config = dict(
    n_layer=10,
    n_kv_head=4,
    vocab_size=4096,
    qk_norm=False,
    tie_embeddings=False,
    decay_fraction=1.0,
    z_loss=1e-05,
)
Each number is 500 + 40 x the weight over its row's rms, rounded and kept within 0 to 999. Layers, rows and columns count from 0. Numbers have three digits each. The size before them is the row's rms in percent of the matrix's.

# down: layer 3 MLP down (transposed), 896x224, rms 0.0633, rows 556-615, columns 112-223
# up: layer 3 MLP up, 896x224, rms 0.0634, rows 557-616, columns 112-223
down556 101:522479477525508439494529443534513549528475578534535441444532459465506563512504459499499537480518460500478542503450545527530490572481473482558502469450518520578481515514552463504524543470486492499446507515523453590534517449479507492506496491469508456498465435497475427547415484510502405507466500485543524513457526486490541472567475496537
up557 109:521461491480402505541465422484552555504459475502484424407524564509476407551495412490519400448501439468526449450516546466436413481529500504464475553521493540502556512505511529489525534469542461456491485504504468478510525426466565389552479461565464450494475572467534480511484516460491489451517496451518474456536550500519475501460473576505
down557 102:512458495571546409509548473496579471458485469473523467512418528510485426451511542528530536526428432582501474540444477539458550515451519482510432469520503559482525477433500500479515511460499456490490508491509484458553539569605469537502542443429544513535563531576513453548565471542454553479484534518466515506567519478464474481550445504438
up558 099:434561538448494562522454525494471455529480514485534518470519531531490487539527607427504517495490517440442487498549505538484583502470542481511459475553480480563531435479481547466454509522466524432468551495469502514457505533497394442475472498434521552460528469534433521590491487460482535466462511507453498449556516493455369498469531543527
down558 099:468528477495487562530423551470435447537519535498481488543501536500473507493472471526480483544471452436604525558492533526546425478472510470516542465488476450496452525513481544565513461537523482573507555456602499481454481479445538531582541542537473502427493524495518438463559549486464473441578514450434501475459512533557523487508517499521
up559 100:422561536526523512481463598532480495563568513534387482513558528490514482486518522500546497498447523480464530583522482527439488507517515526509539440524502465517470450448529556446557400432455586477461491502511517528454497452485499491435482485474522484521564525549448454528449474454494540511452542542497452407510414542508496508487452546542
down559 116:492519527551534542492473476531533536491464526494510543506507499530506616432485439497469515455510515439503466567535496667514439459523497546507492493484461457463471506560467561457425500498491423489554591534553445522468518496544407545490575562475528504532497484529480463467440438539542508513508506529453458596485405534448548493479502483513
up560 106:472513514489565414505539436474528508459545528507523541450529472499469489558526539536477443407445539471525500481487401502521490479528487482459521523541541549469470557545498548479441478490513442522475504506582522553454455525539501526446531518500513539496585518505528476463464524574531456518488531534493518502547452526447509517412502549485
down560 103:547502477525518549449502548509548537523512413447548499520470464472409548476399408568540498528512498516487509472550503407514521489455497491473507458496474488535493463485520453528536484485563543491516401494528524476458534548503522582499539475440544533571424456569503569455479489497522599482482497539555484476437483511462470513530516527522
up561 085:456469426477552507565463571483444468485501419505475526451498527540514553537444537563491535516475524457473483439499536505506443457479478498534569483447454463473433478526475493517464490568523567537583509487463539435522485540488502494538531503526537564488477445551490570411433487485479472541522491509467552438476450482497462513497485446527
down561 089:564474507508503542449535425438545551542490564467551537513515531456447528457509463489472461537504434507497547504492467459499564488530517546440390501554551507486531491497523434506483502451518436553393508521487477523479495548572539465485500484455493449427543560469562438554509568496582512411415499488493537541490504540498572452450553536513
up562 099:428487546506480546506494487529538519486519497442501498454536476420577508492562549586598570453509502486459501541497498428411508493464546450488475582474518471488467575480532520579470521502479585559454536500489427512546528493516428475482518501543479494543533447468516498550556455584515574444538511492490430540468448479462498495483483563491
down562 101:441499499444400510471527520459560500494504544493487405477461480510549519479484522517488477482444550497508420547533501431500496442537442571447522485535475504498535529502415460520586498495510532443453448479535476472410427493472529559490472525497445551428466486533492466503513493453506478471520442428465492444519580503542459485423494465510
up563 103:522443424461482540461469500528436516525530529495585511513539513524489504481461487488524511567448541537502536505472528493530468491494503427473443432510527494482561545479429493521509531572559470415552510465450463537528464434558533531486506428482543515463537525416563506495443414440524408543520488515556488482546548441547518535527441529519
down563 096:504492539535497507533473475506448482520517513544469569479503541520506414522438557544549499515513519485517532487517497536458510439424409543498465505455482437508551422495484428491479457488535499527459455530542451460584516419438567442523481505553483497454466492499438386474549557481450501568475455504498504463448496541523507447482491490494
up564 096:570525522506486510501514514519501508497524559478392464473513437502518451530505548441524435464431526482580456518466574512478492566538574555513577507525587518484570470491471526538485450440525522510553504571490478490613486467435514456450475490487491558439492502473449455477399535516560432533482453488567494483491540459414548586485491537513
down564 098:519508471495516454555468505511489467562503481454522520504472549575499515476549581522485465570457468451418481484496560406479470483509451471541516471523376443475527478507514511551507442555532543481461486551439467539419516481469504458442528585524424509519588516479476498493536543475528514471562454549462460502486478501604463462474566490498
up565 100:503456510490498503420404530480522491582556561498514511555520553510440497439555446533511511538429537562546563546521471479544501485454511475445520476440474494554458540443536450491537485499538525470449537538530536503492558533412541592537490515597529518494541516500535533526497473493539462446547510471493457455518516584488488476500451534521
down565 082:469559419490502463518585464501464478415447424542485475510501538561513494503502512429527452459506536490462465466502527474459518441481508499527532604555527466488470475490467572419428490550456504511491560457504534526507493461535511438432506486440521521425453511496513510443500580508452504596454477560502543511495520467446550431504565502459
up566 098:539494483591489507519594573470549496500516526501521566496530507519483427520546569417464597469452568458472497448534483505542554462473512512504448463569529475460526496514473531543559399498484460550494480464548489505483496471476526498478458442506560509542485510497485549462527530515542494476558441490603553528491458470579587477519523530572
down566 098:516448471475533420502429485472482515489434441528551453596504569532485501489504415487632467515521475489463544488515406472453485441513520481559487441559485555559505539477496436548455517544506520497476553559500565576440494512552492533509520492522420571517580597469419569503536548445557589499465492456477555521512484513513454474496532514430
up567 101:516553486500524485517561571502513522525582601502520485557503523542535442502467602535526483471469500528473497536443485551438503565530514488494497468489575553424467500527511511529548512490479465547461459472512514478502474477471509527423467479495552526421521558552520514495478532498525511475480543487511505617512494525539422461497503516419
down567 099:468571515523407466533483457547548491488488546444533492508502528491472526407452506532464530416456517521495494475487489510491464509566470473518549537477469486541437562463480535440401480504524495517485537516475499502503507537498496510504536525454473497474430436562449592514464488446512455475431483477508489468490495481479536537528557409473
up568 101:505493445479516392485573531509487442587493518461585602498471509502506517457509444496481569552520525457410466523511516526466510499469448472536528513465538491457430534522520530517478427517492449503504489459523564454519496473545503444519522526518517549521501512558484438534524489554445453502561448588509498468559537508479468488532469490439
down568 099:468447490473485559487536498522495513466486568455516525419504485593472517533544512463496487578556444527480511481462444556450569513531434560491492530530548528487473443425481440538515539493529535488511445537488511520474464495518494529497513541501421483534455514421526482479490560504509578522514539476495507534483503528543547491477511476539
up569 100:475458442428519488557490473514448543541472532483481499456485551503620504468526523562480520451458500477504509504503499503455492496417491520470513428525532518454590443510464558510480508535458563524447457510486517470554499501474497537482458490434481446516551499493566512522426506481439532495497489553487495571488468519500560489499444434518
down569 095:496482546519488532459444530521530406552505425519562473502499492488502521537487488505569508575499487482495495507405483520529513564517470466527496588511497494534481557489499428542477564448503487478539428530536456484467517531515533452613509476529483508508493470476470521491523480552552467488488449479447625498522515471520558558542588516459
up570 099:470488477509457448540562501527461528549474495529512489518514521454496477554489452441515451469480441482487465515529477509517519581540573508433478526482450496559521429532484490500499504432569453511458535432552464542443477519504446407510488532514477529514572476495499464486553486532547445455514550478447452564546450523543473418466493548547
down570 098:448499566514517487452488505447547549614517449527489540512496440582492462501491565548506485526540489470447492516490495574485445460465491570545518477554436513507547494466499553475525521477483446476469481552539478530499555446480508460439573410478551503479547550495450496510446567513502407500462467525502588564543521504476600557585483492463
up571 090:478472420481435507562537605538502508540538431538506442544508419494509518471433548494481558495558471520478463402553516516480461486477489484476539484497440426507536441560446562475513510508553466474526514488562494518500505510533493549452494553445476562477464510527440574542476546502493491536476529461421454486482544559448536482502512479502
down571 092:471556495475558527450413461510526465539444500530519487433493557481513515512541443529496461583498518493565541628436527503497514510530475488529500499552551489406496542451579479532461534476521513442465513481477492453516504533461514491520459502491530443558570482485508527448536470478547470490499493558549523536594458462561515501573523516500
up572 104:572527552514525493516468505541524439460519397483543533448508568442515526446500526460555463440455485498497476540582556515448498535450537522556501555436427495496473508546583541550573469440510527498509495477563540474478543474501498404510502523535459541447547441469477534545473491521465509481402468466495496437563563585449548478541517500519
down572 104:567445434501474498501565556489449482586520464475521555524530506513552491564512509494489507514482526516596490490523518482465475402545445446507425460420502477566460522508476489575478480540496483461517478513511454495486459498431579498463482488441465512594538521519526496438490513498480558508579456502540469500494411475488534474519499482550
up573 099:494514500452512475512524435503462568517447451510431532521472459468456493522529517507551538498479544463471552554506447543459552535540536515484436550480490555526546430536560486484497500518519544467500520508530472527486444512581471564455522500484514518556541490445528407500503544539508503538528502498554540530481511502449465572549542371476
down573 095:433462515530478504432525464465398510495542538525511468458545481515481533467488440519491513517470490503505450519408510419522426515469457520491511482522550417472477540447529489455557501415470514509512471625510553515509471463434483443494511504480460459485488503532482499493482487504578507438471553536517471562501466398567433512514522438471
up574 094:480494498587538553542533458522517458477466473515476517562534527469565529545453458515484462519464456538489518491506557540441415520569500496498524494536533456448534514539525520510493441500530431451500554486501483465515506561540476479519553543466572564456465510511467455541475500498493530562477506538456530494517493552554497496495514517453
down574 085:505544468498527492463512444457621536533483467487438517558499477517417503521484533465531475486520464536486443462515452447505502478441504496472536484518577516500436485468557486488533524504464503493582525522443490455540603513496549467499444508513505470539537496500504514530483522559519485515457482544482512498496523532451555448511456567550
up575 096:498517469474494477555417462481461456481533523529495514553557518489503523536496426540546454513483569420486449486486510522472452523448516491532535495534535503523520409444524441455514503499475526475568468542474558410513391576488501427484526548523419519478543547542495516416442423446500517490489531503521534500488580498485545448490522435444
down575 094:468531465475480495482550475484533456484498516523505494493448486500499476453520556508453493451452508494456512540474503589488560508535431516461532527461443481439505486519521487534498431473534463516407430517530506539549554445459512507493516524463567505492487507533507512519546475469501531428561530467440439542423504514535533456554516548526
up576 100:522514470464529453539555476497480577502417561573548430441529503480548523523480530484499442577561428484537531429566506456423474566446500520504534456503543470434487488481529593473506419560496476482501516567531507507498476528487486515484479411499456442517505536549482520528499470487539482456511517488524557536463514479485474494434547522515
down576 095:535483557493559497416459512536525516580552512490468491574537532591461508479476563556543549485473472532525524551511499515485433466548479480465526499610437571503536489534458523469414576446480522473530598417482506505564485510540467478536483513487475451501497511514511508483499489357517458493485432516509507527560516534488505493590507514481
up577 103:478481529486522552486533481424494507477481491559576444494421454438459436482458534503531508546538533473533527501522444513490461423412574525461535480534412522498511484497470490500540493492466452453524476431542511467484474504516494494536541532473488517515512442470540460442504480579613422463514533515559555543521585513441529490446475479513
down577 105:512400463547525386556418487504529477526542509445483477543472551434508426456571468498484531513489462493536516425544488500507499577573512468472505483549547461472489588525448502496547562472572480536477523513501510555456482548499480457506574522529545552491469504530569457440484445505532468460538576562548543480497486504545450465522496491477
up578 109:502540424511507558564526498512580481531488432539520530537571572471474470431518509508492607501492459487517403399495500515443426555552492468477437479463432487469575539510476522531519497532516620488501522466517486485529459487534529540522508475546507463447519465487456436480511498557441569509502486489504475485524470454479562574576550479492
down578 108:506505514440465563485513489528507487492525559473478495513463499562498464531470485494481508517527482511479503498467560567534548407440494492482524521509474571518503512564448427472459432466485552472572544536452481498405503445393520573487475550594446524465435446378481543447457546517553466463505525462473530494533466465485522499462573473558
up579 096:427497512495484484512510453538443475537480415468527552540503501481474477483470526541562487456510587461519568505533483493516469444575451493531521512507519498465445475474501475432484468501498479502433519491500468468545491534563525563472455441508440546472543498537477510459456532495506489505565497596527504549538593465493523532483510500579
down579 082:510519497517474573474603507512468471548540509513487472439553488535541506526450488489507491473534482492497428487462514478472520569432543453516515522466456446536514493526534441542544530543461559535503424529502522507544554525423455491478489554556550512449458499545536468515521456411486433542498454504435471543522530474467509506508440469563
up580 103:538484492478452457567512524472532480526481538558621508536458555484480518587472483493517532481475593552435560466491470453440490547489492482521509522533523457534510564470542549455480578444507559451492449536449551496445495522510518528527540496498557503481567481498497475505476504492485533485462532532469463547579444448470452616471527555499
down580 110:534524463507488508457445505493506545479572541483452526448586561457462569532474494411488549543511502513497573450550514509524524501554499479525507527460453501519544494449468446530454505515480482497501530531457488504515494501501553509415498469522407507418478520416520517458539533447485478427514487484548540563527529568508511607441486459494
up581 099:537499515446524452486524503479530531508516502463518492489493485504541489479522495568426439469541573516482504503526537519520553516555505488476527420564592542475500443570504506562496516424527577367506428511442565507508433443475515490519561557554394468516579512513552524478483471525484481515472512522498434517541478531548570507476529492502
down581 107:547525457452598544477516500508467509504541563464467537479490523559443505486516504479479523516504519412552479505543538572532526445515527531513477551466486475460521474447485475533560421483532507432477552557527475482470607468499479495490483505468466525486447488539521451481544407497455441485498524566491477530483593428540485441438452517454
up582 101:503530491455501523568588505534474547543560508602512463612561508467524598412488527528482584481398531500507511475506526463550515495521576525487525536458497503534502495522442489517538506537550507472434508510506487499459462496554548444493561553456485565528540473510496459471453532510502489541450577507493519525447463539551501551542507462473
down582 107:445500544479493475468519455531427505515473560505486562510528461442494489474435498487509564507510504567529452518520447470558470517490499569465410504465469514596472463587490538517557443503495433540522498540620503507477506490556557479522498460454470410483497499486450498459478561499483546516476544503582505467465527511548451527489461498528
up583 094:533494528496486522529538494477464465544508555524485524444560465472474489391407447494510490459532536459496543533530494503546481504507460557494528472531475515554404511454497461431502512549508488519437467485523469501506433461508508531458573400487522440507497547544567456544484576470447502474432616471500483497450588551508538552516497492526
down583 088:563483540543535477549492497443439535536515465457556457490497494634474533478565546503476437515500437407553453482433523523489502500512501533476591512488512483511503470544489500510565478477477433518474486629538522505509489521512539524494450471515487515517532495448480520384536495479517487457572532549532509499496439512496472461514505470494
up584 103:508593507507510562410468540426560541528426529509454522529516485477540490488445499516588532445498473525448529482440446502469399509473538508506527511520432508494451490586568490481527479465499492540567515532482485537488471510477507535460518499486513510459502552503538517445533509483466524478510488496532520493483613483483480501436519520507
down584 098:434412522481507424540535446483461438469448432528520541484480499474499483525538492432525504500515526380452462441472508547571556494556481513585512476548529505567485521505468557493455439490552528408453436540582482480473470469552482511470515563514445445509492458511461473521491488502481486448568504512446412542570427474504482489545544434488
up585 101:487524528524520527435475507464500513454493477518511495510506548486543468521537532571536499370571517502465477476544490492543502421520525537446493509511542509497421492459471564495484545538513517493441579555464464527516525479489496535568539445503467508486540518557461470524508469565436462470490493490527528500490536587490522538357465487575
down585 108:535488500498530523530437428499501467499478473476570443506512442484507494521515565481532608488587428543460550522496457468518480522483544511473584410484462490501461541525446497501500534519527468453542538543477482567528490490499548466499522518481464484482503507453441485558422527534445413493465507476510478442459505458505506435532484461570
up586 081:495533511504563542587502502480507551501500497490560471488459526563511442517542543389438574545544460518514530453516504510509521552456586493460494531473502472497450477540528544464519490539440499556465572528496441476508508566557418554476496519475486500538495534522404538431466482507486471453486496486503569493493476445514544560545532494507
down586 095:598517486504517510462498519473452500526616499523436498448409494434523561556551460525565487484489478492560503480477500490544447485519487458525521474555543532486520480401486503482478493523458538504503473470446526494549496501451485443461493497542483525504536402438582501557444484519460528542540507513465531478558552518535502449523471519482
up587 095:465432469460458481493466455428441463438450492452584527505513502492444515569467468486602544522516442452459444472585464537465492506504461437514445493442503463460449479502475501522531424519483530444470548527502499435468521491570553465400433453427490544467480531472434561488499405477430448506454480471420519535479542525561492542488499492462
down587 089:536526471418468466524484567499541489545517576490425456512512478460472418446466436473502466558518509489519509466439467475519451481527467489443497487487484478482526510537489454463498539532558520545519494474509549499539530458447464568550476485544504484528534517510528482544426513562420513529562516505530450458505533423455508429531612488487
up588 110:504474466439492536487477526475524473538525563565467428494485498547475550485533482573470463555479540467483477500471524490532486513472526543466474489567580499439501461522484485504481512519543497406525575551492505508477541514496522497447499563526484516527547520476471486514514434489554433501441489518510558519482505523465478485489433434573
down588 090:490545547457454484484517557413528524513471461488513561531453481505544508578410482482548503456580507522503466494442450539474499539484556378489533473524415472483486528428528469469468509479471553564497472462567521514508460486450449477542481499445538473445450452459534482574465558497536530514462548453536468501507451528494552477502505564520
up589 097:530479483584529588481462541552454485507400486468546430492593516538506487489536511499489463489514523482478551501520521553464538551545468456465512560522468510511520551502538473539579499484401481448544517461453483495507481531531477505476503440424491479544541561495480467452526494556472535515526560545527496535512457535533541461475449534484
down589 098:532505506392469573512443539414511435505478420575499519488531497534469418521528526407516524481504465466519425485459470569492477471526596466511589507461448497488488444536477505489480514470531507510495486493460453477497516471491487548566407549545436467568497473425593508569507538543516504508500539509535449457557455474518591436511490490481
up590 096:503545558532471503479517455534452470505570491555524485508511601521479489521440469549489484507425541535562482438491567448497511520442445553539507476504450548462508547555502471493509487420519463422494533521568422494565510495485488478485523490476448470431513544490457514509525537419546511550556558533583531425421559528477525512466518490532
down590 096:560481480549481591420535531485438506527475494469413570572526476547488533593529485497481538513443485424553539519428478515462556591491559483475453486526484474507461499502536511535463441471521458557472487476517529449455502487476482509472451564531564475538406442458529497448503446485513459518532475492494500529560440487433515455483473477457
up591 092:567448473424477431497500515502470408523526563486513523470556478505467516475544483481478471463489491537466441454594483533508514536465486517520465540469504494531488557458502446518487513513481543524535420566454634486452518582471520422477486546503493445490419523529506486545523580500543490566531576444458517485469467489545544457425453497490
down591 086:460498473559509533545476458442463519476466434502542476489534493511444559492528462572519505517510457536438425565393555493521492520540459455510538470499466513484536477549472515543556483508476448465488532478521442457473542435527448544509462486447542437498526467486421559427501481518437481455515423527479433441510557551485434494511557482500
up592 097:466514517473543479539527470573496533523521502562483447470495474422501514497571460529481545476581549547454526445572436508496523495614496398567519542406558561514453504534484512483566484518506501482525597412511468545574481491481465544495555503504551498530550502438530545506468494497475512544605524505462516557442486580462524493433503462553
down592 102:447515476517516520495428543469437545496582488403475504567547543547534428473437585548546573469477450448441416576516454456485584503570462529548556500481485502411525512494591501514452437515514571436495452527488542549507568511521519508558450555512463492527511504498489506441512555455521496466517543467521482516495443490461457510477503465496
up593 102:517529462501483426514504469488489531521481463479491490563524544450492513522458520527539526463465580494469519598524560488513483491510431535499455518505509510568449528488471467436499582510452461550470515466464481545471553478511493496499505516476506534536563480561515477553476507508505528414492578527442525536525390562485449544430456526517
down593 104:584433500455493501479514474504536515430572497516435512500506588480556500489545554471515489514506564521452555559551527484491482514550521517557472430457594536524538494467470509501428549537442491439618561521547495525585540470568505545524557557511478477500534537481453463503526497471591549529540528471501530452523493502426495445476547508450
up594 101:546555493455560483468583469538515504440464470459493496539551527573484530454556453421560491453506517552469525553500544508492482470520482513515452535541458512507446506542503542495450510507503491543509463489436456544537502464569551472532556524475585576482487509551444502489592527512572503544500522472592470489519489422484467518488514400532
down594 101:509533503523492528498539485456547515490439543496542481495580527430507558504489483651534475573536457472523492493459541494452461413541497410505475465538500490500467498408521582485433474470466460453461506561522538555451528547528521458490449492539452480502500489515525490481532452545491493523495484493460518503468505517525525545495523461480
up595 104:586493507532427553561506500582528467513531496549459490474524496538517494507467531500420557472534474524458558412523496486506419566529515451550549504507461489492532507528531409539504488487504494517515581535580438457590553493503514503505538490520531488517528541431471553467519464489588524463439476476554524473520462498487534525485527448516
down595 106:512456516539577477539517497452466505503508529526571496534503519480507511458474538411456494482461450486403592531514490466535527482564496491540410551481524481488512431478517528540510458509456482495494474561508540528519514560481519478495567484433459521506589498417474476580509472563476488423509495543518481535496532540560510504527476494453
up596 097:433582514486495578487539461527553517510458499513506478541554596504469474545468557514426508464592401465548568479520515492488581516421485502517477515542494582500426487488553491540491537527469514459486496513479531558543518541517477500513519483516505531461484474467492461533565472540511528552511592396490558487527503497589494492533493498514
down596 086:525521530516504456482513499449512489481502487479482506492528435547597537469508518513558502537507579487523480491540514480488445551562461490516511569471444534477503528517513531490517475477482512515523434529522439488429438499476522501454489534488477543519498470498534521485450564428460451489462432579468456479501520564386429488463518526577
up597 091:469488508540553483483509498426509473515573495546449477523460473455495472490464499545532526493543517483506565510491422450503540507486559468499450469525433501503512501553493576459462483503466525477523521536572466463545458498418499499489494537448505522477502434551488411524449526522467476504426510418428536494522550482473535506492491488524
down597 085:457468521482519505497457524532525491550525501512517574447516544534450525523492486437446453465464489499500470462481560532496444532466462520498494571403499538534507540444483434538487436478527449564418507460490466486443555509525456454512520434455515470500513514480482580447482481446560541462579446472561469459498449464494518530560473489492
up598 099:492441466562501530547454457461534506536564460485479466510498456461487460502565463548514533519467532566516541495468523478439468508495574599566488558467452496526554421381518483504533432468537541502533471507541517499428441481483499490525504602466445509522466523567468445547556540491514471516547535497583519488528471523547481582513526513523
down598 099:478549508439468531559474590551446463470491540491505498542538465559504467411447505493498381489481511426501509558469430501529519483476468425569550498510480541424461540465520491513427530489420510473559481579500526445571545499510485545490467445516496515539518537513515585490462520492499451466433502460433491486476505522481569475513475497509
up599 098:453476483427522427480458534506536513493532505523479506408480479578519430559556521556509536416523471539428533511553472429473545468506523470434466493462462492497438564547504506515489512461441524508464490512508522459482535524485571513480456599577455450453516505473601447496463459490527509462491465505533475513495476556454490508539450483452
down599 099:468586486544511544543538538481550485539435493462460519467473516460443528454456532484516470438530433467535489559449485525540430484472401482515447557545474509464514446439480474519502490531550538490472464461510522550540461418467440422525582450470497508537465495466463496467465458545486559497486508480506503591529521479538553463474530553468
up600 099:503541428506531504493612437498515499448476443528487510454472536556422453480474440510520553522539571500488546459525556542521485506489537469520509510482489552505496465504470464439536457578501441503537516553499494490529558536582443556557505494585460512490541507465578485539554550535526496518486468532515496514446563488475494497484434462457
down600 106:535488497537416519495515539467540494489484536419451605525495501562514473438477490558458492525517472449541463437478465543534491467464504456470535536423459453509528488527463544510410449482530479525504477458520479490489470468424559505480480586550536513518469508517484415440464547489553484500542515418469543551531531478538500422519521467534
up601 101:591551492434482463539533473491581504474493465597514508452525539511524502591471522509559418456566524490522519554533512483453540574481541516405526499523519500447447419522498570449470496506459532558473455464497535522454487533532476449495515516520522524469579524431549508441501556544484479527499524573478545542493538473524443541491543499450
down601 109:443502461479462471476514526535551572525533443518473456508488473508505533499500553473561435522474461504518448598476380508511544506545537485499456511482483523505516462548461475453522549523462448546457583554542494499482496548446491506481527521405510504507482480511505459471443494577490460453512493475449511499537504464438516442445424458522
up602 094:575450496517496506527524584446448484497535459455414501466500519496502429474429496529460555477462513533532600457516521547474527477540574521569590555466476508515446496442411566543537531467504543509491528475489399450569522524466506480500486544461430513529540479480423452521522552468515482470539467513563438478501491489447397489546488503431
down602 100:443412503491481521476426486509543486508478588483515566587525448511519467456541533433495486541495495450515524500420546504469498498477527485450456522482472548499462502516447504472490463494497389507482531541526470480517505448511486566465578523545503498518526418497609491520527559469444506516474528511514502475498534509470542556530426455513
up603 098:504486461536481443516528469484505496539527408463495432513472507549476543492522416554513481601541425504533452502469531438499531474475481456506524511540496454486539527510514533482511486464474529436445550458531510479600527440518438473573550487493469475456520519502503510518480512541505522558427488422486499564459463514523476464523564539529
down603 085:510451443554448538483523577562491578529465572520457522559577501567560504533518492443551537554557549473613541474510438587518548464454510444450485567397499499525496489539466528478423521467454450491468513485501517540473527509454531518504449510537504518500502484490517517560525461486543486493549464516519422445538535528506484558520483483466
up604 100:456541487487538494497543476522529539496512528493505474543501484493425528465511551489497498528532479500481526508551501520525423483506475488570490576486531446457515534533486545550547533504463546560535501518451455459489559555575474480471562541510492410543494466586544495478497513489492519452470522565503466546491487499525501546540420533475
down604 108:511488470501461501443466498482511513565490470495537484488469456435434520574503571581548439557499518576485526524488502450589525459497560446503490377496518529470439544466558489480490496482455517485459566394487541525468434512507471530539446476536547467440583525492553531539536566574471466446562493464501492462504507485437458570550476416546
up605 105:493483508472504537456467467483463565543427515504415454567485522488493447497509490476484439464501488508485476491505505506478458479596594472485477490476544500522485491510532553462476597544475475436445486453489501430523430503466558486508495499478524505546530524513461521558556565512482525505449534502430457547591584436530622473429484464547
down605 122:506467466579559493525533497480520511474539497532537578510451513427451507523529542507522435516445530574535571570496519565521632531509441485492526493545510512503452478470533482466500597505461549508436538545481452575550514530522547482584534489494453565547577399531504511474466454509500549504495512522483520522519524489483520498555484452494
up606 102:524492420482520572514540431506557478471475433507599483518489477489461515554558477479489454500529466492470533528474450538446498502524519462498547450503364426481520529463531495537576477466453521467550545449497514546504473465502485499491525563527508501498576547543423512507539509496492501490540475544497460576510513501435508523517456500408
down606 103:470475534481477494480438462500477531493521503436519447531531507462514433497397519522464513520467518529450571507520547435488591478488475497497472493484519568439498453537509486544471492442529512563486434488482578458540547539522536466452459580483478510382417459528492468520433565540524488455475492503521454423524530482569548477524536509528
up607 094:473518488450512511527469522514538495487536550453522518432492503465431449529517465511496525444531474466514462518478484457479481473500528507446477567501493489499544502498508436486559508578420462533488444537476508528503565516450494525461482495475475542512487540475484437456451545477524527487440436538543510449444446470563596473485470519502
down607 104:449459474550506491464484522448553544474484522529545501497531494539498571516538400550445490420487591488527422505524454578490545531490463499542522501471428484477507501403503441511546494488539522515404542535522544463530506556504514506520446472506495545647474508511559496543460496581480480574458515523511477498517464521495542543460491489493
up608 092:466486487561441527458505509492511537533570480534482505528466500503503542431547472456541548524497455505528499472503491457481547575537429540502483461492559441500521500514470535519515514527510541506433521501509486509535548478562477534446489465552419496513544506469476502438577538533461452486493458579470448534540634505564485447486526500502
down608 094:566419543393417430501494491462477532427497487471481499520508537491548456514510460517504477479499544462465550468496419483420520516518476471500529457475444483535429506456503562553511529586506497549525533511496553459528512521494526437466453535520491513475533495498464499507534401500531561534541496540403493410449459444450501502504500577509
up609 100:477477488565496492499504542580568492486596496531551477423494540490481597471435474486480504562508502487525523505544512508474501551478535553475445529442447450462455498487484484494539441439473456441459563570530439527487425502424544580526533556595521556526476477531541550478436464488498538464592470564532549565528493500480515548573490577521
down609 098:568498517470426522567505520466510463523473435513515536518492507503533505542582432507531513510444555560484453462467491491539543486573533540569524481525461515552542526514540533491481512480481539518546489463460586471480529530553459484536469433497398478516511527455503537506538538495462509588437472452484474497441470487531473525452533472498
up610 096:579471458477486560444495479509486504499516479429497497531490551558485510530542483525531542475477519496521611441580593498546501438497455504531474546475543538591461548493556571482550515470453503525427506511549438555516496481449464453512525561601526508560480539461545455515535548544495497504485476476459527508569553478503495481496488487470
down610 092:477486527432498598584493427543455511450420520424540540496483474525474476513512460553521521465516497509471438513500516511513464510546520538473529419597474499425520453505592521450501515568536445545491444500441504478497483551528530481450519451454481449510399529568489543541474451565507497554502459509468500455492470517430493463473579513485
up611 100:499510472515424561534503420446573420486521587550509455471560535504404495512574460468513461552544478543452545560555482459513521560498496509507513545471465459581427475480519505432511459537510487531502484490475479483542561546500569574527409529457497450558514493529576509505504495500497498489544549525463504499415507479565504583533527491520
down611 093:540439467496487412446498560532513534541472505436500533460486485505528500489513470535544566447436443440568535447533478513481468509500552555509472421498503531459548537503503501521512522436460548438512567459465538433551512505489509516542562526484484566563539439494389474449545576450498503513462526473455566489498521501448505494540419493435
up612 100:598486500506531546527441508460568541524504543432433471504497430548521467488500483567455467516446507543450530533505475537478414481584492551467487539569477481516448510534469518494430527609505496379483471513481479470477538462478386462439455548452449566518501517498571463555479457469515539506511477513484512463462531490558563517472524534532
down612 096:492488551467484517458556482531482480470456562455535485522445495506459476459499514453532514511494475456527533432519538466454532488502523514449511523462553505524555486545520530542481513467570485516497567499487508555521486502552518580497463480505483450533519504485450585414516553504521488524528519509452521462539472465463460486530460483450
up613 102:547495503504475494500516501535507593490569449511537484543518551460450491473441399464545439506492576490461584517528569453513423565488530523479414575551432561517472501497529557541493518465530482524493473561524566530489521489488514568487493493523471518463478480460560485456400457535445483453496509503474499513532487461431505564541479480472
down613 095:509471518510529527477464531462550473497465517468506501472507444558505533548531525519489520495534448494503417540518467542477530469475477490504598441440513481505520479481463473542467469617512469391480467473465417485449473511552546505419475472499499458477449463558540452572480508513542488467498505502524462527431432481526494460478475508525
up614 098:505512595359454537496462493523504480497500563526539574592506490557506510503539466433518457525569488496526509462540443551468512524528504485496460520507486472516416589570523520455473493521549501441506556515565558569527509489572527464449485453498489452531522523521469559565539617521447527502471449535491572426454487475473512512541521479547
down614 099:566519488558573457525548417517481533548497508452450506488490525470536444482489501514515519494482465413546475498433470530472516527532494539585489553469568505450526525488543511434494597431530545470466442370493479453453458446468543453551514481499462524463503486488504419410521481545472480518465442514469525454588513463526532493476484459528
up615 097:569433448418505454492478490464480497506492546528483514506498541455555468479500533542549460498505510490483463460449491499567462428527539574478457518444523523523549532507524486538481506546495491439528496455511597535453487508486531464463481534516501476423505462550446442569464531563564527466509453495609496535536422393524516582484374524462
down615 085:460496529573411527438475521481534409500517484503478503472468508516479612519524517458457502541540428492486523477505487509422574467511484472509493407547450499488455475469500482435547591553456516514412464475486506477486475507463516470503487485512481451517526481527468504510435414497499464494556376489430510453457595575495476450551578477478
up616 095:518553507481490484478551471519482529527554495562519540443438517516420523590512488526409417475469525531463510509513533406574516499407472520511485467473554490480487534518425500483459542551580522513417563542570477504522443497561531468455492548522530480536486503451513509517509484513487524457498457461447445541525478476468474562508489533580